config.toml
d_model = 768
norm = "rmsnorm"
bias = "none"
tie_embeddings = false
decay_fraction = 0.917
final_lr_fraction = 0.1
Each number is 128 + 32 x the weight over its row's rms, rounded and kept within 0 to 255. Layers, rows and columns count from 0. Numbers have three digits each. The size before them is the row's rms in percent of the matrix's.

# down: layer 2 MLP down (transposed), 2048x768, rms 0.0597, rows 1320-1359, columns 528-575
# gate: layer 2 MLP gate, 2048x768, rms 0.0634, rows 1321-1360, columns 528-575
# up: layer 2 MLP up, 2048x768, rms 0.0637, rows 1321-1360, columns 528-575
down1320 100:126120119140109101173144183098097181179152088163124101166117162119157154121162106125120154087141156088060139113157056130149120134134136116161119
gate1321 092:113093056177114135147088126133122126067122178170117149142135092137123126080141135114105178110142139070144185153103153126098138167086096169078140
up1321 089:106166142082037167131121174116147104158114107157048139131183126099139152098111134178170135183175136136187091111100142128139084080131125080131109
down1321 099:091126138117109105131058136161152090116171158184165153194116119111140098138112112192048169151098193139171107131082174128178151199147186099128145
gate1322 105:168138115110129093157125075142107134118149109109067119120079142089082105154115062170155100151130111119145171116135108122129121188144135106141134
up1322 098:138154101149105134081108112049131103136090102132178136167188144187130146088104222127110120144145114077085102133139080129104128114133152198102149
down1322 099:141115087200138188130127153104131131175129136141217131128140143159139104116221137057157135171192132109097123142174151099143080170157118166106117
gate1323 100:125186086143114136124147121123118155084105142083045119131158085190151099154126146068126114076047059100093103093181108156111103121057071162130104
up1323 101:089134085121090125089150069136145092190146159164135129104126111158185179135145085093126147144099141178148166126117162125111107100093098104129071
down1323 104:138095097125099148149109130116085120156141112121133132135158086118140172184171149129137099136092132166096180142088033119092092091087088151116096
gate1324 095:152173145104088140058069133149048120095072070126188119117161145168132124094115157104149098103113152136174143060187133122153126070173119157128138
up1324 096:118184158121073132130071139162152124142107151094105105157185154163190152114100127060142084133154120137100081074109137106160121075217139152148103
down1324 101:134132132124184072096118097127095066158123159080136112145159139105120107075148091085173089145106133134153159106111157106121102099174134115152169
gate1325 100:086141130151088089125147134172205157175137115100195175134079128177118128122137083103156194107075121089145118119169204117122169134106117187104153
up1325 097:155102126136190091143095072149097102193119090073117132110128130163106119091093129096153097154153101192130074199106142185215135194138156184052070
down1325 095:123104128102170117145120041154145137083114069145110112155149116108127154139126094121204135150106164133079149134148143148195135159114144150107091
gate1326 109:175080175135164101218096083094092097051178108098102129167138161113144124139194158074111155134144114090100094143130123119163088111116115136145143
up1326 099:078093167050165144137074069107187156085107164145155144115137082122208191086157054145147054130142133134132123147135176102048106100150171108099163
down1326 101:063103112213127161087134165105153145158131148106123148152099128090142132109149087107121082061088130106191127142069174132153128141179113140180123
gate1327 098:130129124126146136078131151108168139076112138090073148152140109082111137164110099151176121184103043092126139136117165152141130159108064189128127
up1327 104:132105135047129142158169125166136152191109069154126093110119101111129146119112130111106167083164179128093114114157108110059104084128117084132143
down1327 105:139108103123125064132173065145063093158145121200117103084139203083119157083114172088118169139110050192146133126140068132093148121108167076129143
gate1328 103:120144116151152118110157155070122115119178148054140123088053025131175186090147084147127095113132141070060165097080141110133097110065196134142111
up1328 095:154159047124164057126118171089162114172145147190163132123137118118139121099115105150099105106180133093072163145080136135158105120133118153145108
down1328 099:133129123153143111145112112130147130167128098156123071133118138107135131128181144111119143159071129160085149137129182123154142138165154111095111
gate1329 108:081114132157132128117131146150123157089175089095103163109114122129135165186167069114169100118111108099185134117125116158161144207109140109140151
up1329 103:195108126173168118129165152132069162182071106124138133107144085151177129113127136135089088166141112192115125164138151160144114137122155162130116
down1329 099:137098144081073123160116032110087136079119155129167137084151113162162131132089117177127145060151123100148103096127097062098113138121142144140104
gate1330 082:117090136101120181153108112084123064172140127170114134148136133153086079136126147133127112135091076155144160172144131149141120154116126116110104
up1330 096:152090099103154129152108099106142158194130090118140103151122139189183141129090115168128146114192093070112145169096167096122117128128174181156122
down1330 098:092103157104139066137126159136207093126081097145134152154105171064165126135085103119063096142102130166128107117152118097178153088189131106069130
gate1331 094:079108147172150151106110090064091139126145081190107160115033164087061134148140118146116157141124105098132096136111110121192128109163100111127148
up1331 091:101141119108122099096177129109177101153106125175149142157159114199084155150092142149132127099177100189147125161136112148098110130128155105168142
down1331 099:080159096090100129128110101119100032098115147122111161121095143191178128136111181142180133163105092141163112107157134177051130073101173115085117
gate1332 101:127102057112121100098103128115172136190123115154156093164156168127133153113113105122104123103100102162139125154168107114110138155091132141153119
up1332 105:127120165097118104086110127129149093101115121062104109101104119084178160153155097129223065083144117104104105131105125102134101106094062125114175
down1332 102:145094148130121190085140123116102156059173137097134078114123142133125146180171143176155116099147152102118158095122107172108123113140176127138130
gate1333 103:110068128089122203114137126107144124132144148142175139132139137138141106120117126121141138112135167113120071151105151076120136122119081135113168
up1333 104:134144044102140169116138127117089149074147169135104154171135125113122111181119111173116119116154090111115113143142148145135106144110121107082208
down1333 103:169162156130165153111176126093145113144125099133170192136112146159157184158054139109150120164132162138140059100138127166174135173106117103099100
gate1334 092:141140105091129096134143138116167133148143086137138094099100119126093121088095089155112059101069149112148145118133098182148130153123151138133160
up1334 111:149119180078138124116139126124043125138144100133152100106133068108064104125134098155123100080135089102097134166136145156131151099155150140081079
down1334 106:150102061109150092139077120089113062201161083147091146159120120076135105117140138091143118171105185093148151169119111154103074106118106154125139
gate1335 102:132112096157168092121146090120084154140129127104148109163116092070133114059149023125173115104154174171136106162139142104140090106103120153170124
up1335 108:082091094145095120155198162120093130140139156156134149124105139164112182166175186100140140160148171175106190095121133153081114113132145152114114
down1335 105:122154127121121123098165145181069086117092114127132123114142119138101108118150111164141166114118127106117082126103103121118106128151142078141160
gate1336 094:129118167197136151106132130164198124130127060116145096151158158124125142102141151105167121135105151106092169083176074193179119124197101143102074
up1336 095:156110066087106118115138151096069043100163093104136121087101115126159138157118129204120092103093069146148141123064175121109131172121124072138108
down1336 095:107127119113144090138106122133125073144124130156176179088173129130110102111120147140097146151159103192161163135121176169041142135158113155107129
gate1337 090:202114138132168085070131110175108128167082175183135126130141100116105148090134103119135135109138137109085169094124178115092119142135146165129094
up1337 087:171065114195103127067140097121149078181146108040106119128066076168161128108149119155114109114124103069167119173145133121105144132093155176101067
down1337 094:189138114131114159112185194071136151111122175099105100082131177154066170149121157129142123128107158162183177148180088143185086189153137132157168
gate1338 115:126082142132106069084158117070099076130164139166161120088166143115064107164160147111144129173185134120106137106145128116075172120111160147151145
up1338 113:101120125119065146142109139137107160113086128102079139089109127154168125150171112105128082098102108169103139130108110153091114108121098140123113
down1338 103:098159107056157158158111160103087070122116130136081182161126148080112124142110097111099127093117106155195138157153133185126096147088146092157122
gate1339 095:139195142167124126100208078130128121103141151181150122186124118125187109110109159098168153135130179188158086176153165081119093145132158130101101
up1339 097:125132108103134147144117081079108105106064115137116142107063054106096123135140102179158107112145129143120137148067159079112104136116135148166163
down1339 101:108180199132060129154115162127080104100092111109186092158139089124097102116105064048189146129099111077180119120151148102079178155079113119147126
gate1340 101:089081130070158102176100133082133195123139163073135110141105124095152163046070123181125101100093125128123116136155084143106129161117088111132135
up1340 092:092090100133145100141108089060113173172161179122168153083157119131166192133090086149117085095123194051120091115114116154126100155086094105117127
down1340 093:167212098134125170128113069125122179143151102112100092106143099113109184104191097078111115109158168165131095118116074082137117186133142098116072
gate1341 102:152130108108154158142102154075224146109137137133180161156108118160162132106164038081143184162128063127156063138142114136105093089148179155120139
up1341 097:137090056055144102119122155110089134144160156117124077096130145113141111129156127098128119069120125109094164120134105132119111061128143140094139
down1341 096:090115104119147108128111120138175120140157146113170109104104076128148137139062105124124162135142193091153140140119136051159110179165151162140139
gate1342 097:138095072108160158150157176081085118104078082144115145084113084180161117113155138126141067095172129158119142085078147188186115148133135109047111
up1342 106:148125124166107133137144171094110122104065145139150072109157054137168108140135116092145084145120117142093124068081117150132121145155145115134118
down1342 107:139121133180116208129151137127143122141096044170150093115124174150091152135128147168114083142109099115136139123099101220130102158106087105126163
gate1343 099:094034157153143187095085182112122134084119089152135140121154070127080146152122142136105124136068111117112064133122140099191105109169158122110098
up1343 106:122117102130084143160128065071077126076085063057117091124138121140112135153124118141135158141145138173102141124079162145144161077136152162149133
down1343 102:078110138229163113113085108102150123192147115207059133108148166170173091114097161147118088122074107154092142099125134169089142065082094111136102
gate1344 098:165120122152046118139078107136140161121108117116116066081045120075104125119095172108121103166193131081107126128095152131143153147122080138099139
up1344 090:117164130166144147086126013192113166119116155124185128110138128109150094136146157106158127118085123152147145129191137128114041090164174176097074
down1344 098:167129134156125118083076124147117086062136134118118130147134109085169110148161138212153132130071065158096099103195145094077083121151150162143116
gate1345 089:120128150102135169166177084149179097107156122120149121114207163151178166150088148178133117142144106134158092095131113109113125126142144115091104
up1345 094:113115170119087089075155150143080185177147098100091168164082114121165156149197135129143104173077125144135155122117106146136166135096134141178171
down1345 099:209088130106191156092194131135101131102103131169121135066143101141121060123144133121177165081111108088092123129077120117165144130130146112154147
gate1346 088:082107122100099132109105142145166125152127142135128122113131139084118156166137122181136171139097117102154164086148147128091171166132202133120170
up1346 094:029092146125088137148077161088158137132154089160085097132157117074175154159141146148070142172101084139127131083132109110141144093150113121136106
down1346 100:157087110134145143094125212157114170115164063099125140105150132112140160139142134157123090124178146123134162100169174127191121154209135126104193
gate1347 113:124095139152130146166150097117142137051128089161207127162141126129125157116129172131109094091150141157134167078153113114173088130124125157100116
up1347 103:133182116173079152107150105140144141105137157171162173185149137059112179148198143139142131139190078206119142149184142136132111095119110178143146
down1347 101:169125102085131135095119142084086131137121078133091116101124075156059118099082127111159051125131150154141113146099092110129102112083117143150140
gate1348 092:122151138153118132120072159145151122120162150158111095141162175161080155084082118142157124153134130181121100151122138070104089110137119155122102
up1348 087:133099165151166077157095149124111064127165110082026089130164081102102116171139125133106132139142122126132124126119176047126086125061132162138108
down1348 096:103133122140088129135118159140087152130103149156110089138152115095118112093074057145195056098158113168158134159110204139143131126123154100108156
gate1349 100:133133112079135125168155141115132116124176113132145095146127127108126134137079166155071133139132139078148115092130116114145070128151154173110128
up1349 105:147137163087158190112123169114165039137086082078169112074115094211111137130096163120139098132086085132116140088234074133137109105094121181083114
down1349 099:107161202175155122118120148096130167100116130111199105137111116105195154131080162080104152124112112137165115204115115150146074178129182125106177
gate1350 102:119136086095128146105134093129123092134158162142142117085174144081168144139087126145110045112174110063132112078143116095107117203135118098094128
up1350 107:125115102141140124141093079152129181126140146116142170164142073175115150118113107115083153077114150166152081165082099137134094152127079118091109
down1350 098:171115076145145095152118122142127104147105174137086213100124163130136180055124149131159167137125161102109069145070131138141134054128131153155128
gate1351 106:135094086119165160101130090120153141106178089149098122062102074115159060053150134123084143113151116137101100130125132115173134141133114183113155
up1351 108:156111112109141139150129123078130128125164078089109148065129195108138112132139151154183126118201176144131140051118143184124159137172139114064161
down1351 102:113096164121108128116116115182139085172091182088102123178179157127132153117140104104127125110152099153134132103112115089116123071130102159156124
gate1352 106:199138095098148143135133148189139154155108109148101079157056150149136113144071115134143158130134162117123152165142078097129127137122128186156158
up1352 099:162101079071143179171108149217141151150154139114120113121107116165107132130150118106165149138142170179100190123119065102153095121083199123137123
down1352 095:171137131110147097156104065143120165108119126134112104139073117039120057099071155110129172119059179200163110175114141110106085113131142102138143
gate1353 088:099107124097131181177101114106136161110099110097113167092091083074144081156136123105123103116080099101107184108098116138138101146119164087185107
up1353 100:136090084168128155085061157058133107127144042082114138168059111134106064125135214139095156128057082114134146073096132151151133147084143152105153
down1353 102:100109055155150102135050198136163116125099110105128093133139113164097150113126163137143133114128056133133160124106133139137117135123170129100097
gate1354 099:133092093142079163118104139099106198089142129054172093091129153125164139115101051173119062149083107130152131133138131216112082175157079119150171
up1354 099:116128088103135134167125160098197149123139105061117164172165129071103134119172078161209099127054074119136119148119090121113110129134193178113182
down1354 101:147126109098166113162120157139101149124198169092118161138125148149179117074157122155113116112121120149091148100164098106188111110141115163099113
gate1355 105:133177139092135088151138108142153148105125128118194076040118147146178113122141098109168127109174090243150115143110119143135168137119123156124148
up1355 108:105150060057143081122125107039124132078128091094162165164111093091100121162073084061164097121114171085163190082117140080165137084112097122058092
down1355 100:138110177135109128083112175106123124078137128133143125182064105171183106100094120133116145075150141182074124150154173173146104183112066135155145
gate1356 097:110094118169172145136131074125158157153086134125071130155117120125128151121134130117115102140124127150156105185115160127178110121115162128134110
up1356 100:146072097115079148133133173120104122204108173126120137100100150105090153089095150170156131132162111092145107107145157105086200148159104136146092
down1356 102:080089142129131172085122144127121136122177138186145113129130088162163106118140097158123139096101111069033144130087119208158096155164179172057165
gate1357 100:159193135145126155147138092098164151149103087144161151160135149067070155160151139111111114082067100125128142125191133147115127072122128110183177
up1357 101:143110121109101130090032124157107122108119096148127167128085126170210130096137122113114143164172119135148040144116098177086094095172114199113108
down1357 097:105153157133095137154112140162152195120134113196144148121100177095108088174096110172121130183070124105123128121151093140112143122140045165155067
gate1358 093:131125161128082121080109137122109116150141122129149135020180102163111108093151192076067141130124163156128167171099166160088129143149192133117170
up1358 101:140073061096090136131142122136111108198126099117112095204153112090100118125121110076179117119152078102154119093133111141112118108129116114144149
down1358 102:118147110087117170138164114098113070158133117121189107151128146102127128202151149185137156199139133161137081115089092133111109200104113120137140
gate1359 091:161097140113174133129149092143156112148127101145119142097179148053134125151083139139112097118174114090192132129164158112074132158132095131122126
up1359 090:149140191104118130156128130118109127120152156126169144133123065161125141107129112137146136113079208127153136140130166157112104099141170144164103
down1359 094:140129148118115169130117143125124164163155118109117182129119116132131145072091078147129185134118152176155153190104151145166111142093112123105143
gate1360 110:119157204161091162174146130126151069146138100122094045100219136161133141154175126118132116117122159121150120082182089118107094143100123124107115
up1360 115:101093068138136101148112144127112211138064120144181178151117167131113143101158112168243174144097090149075128175062123152175115110132090120159110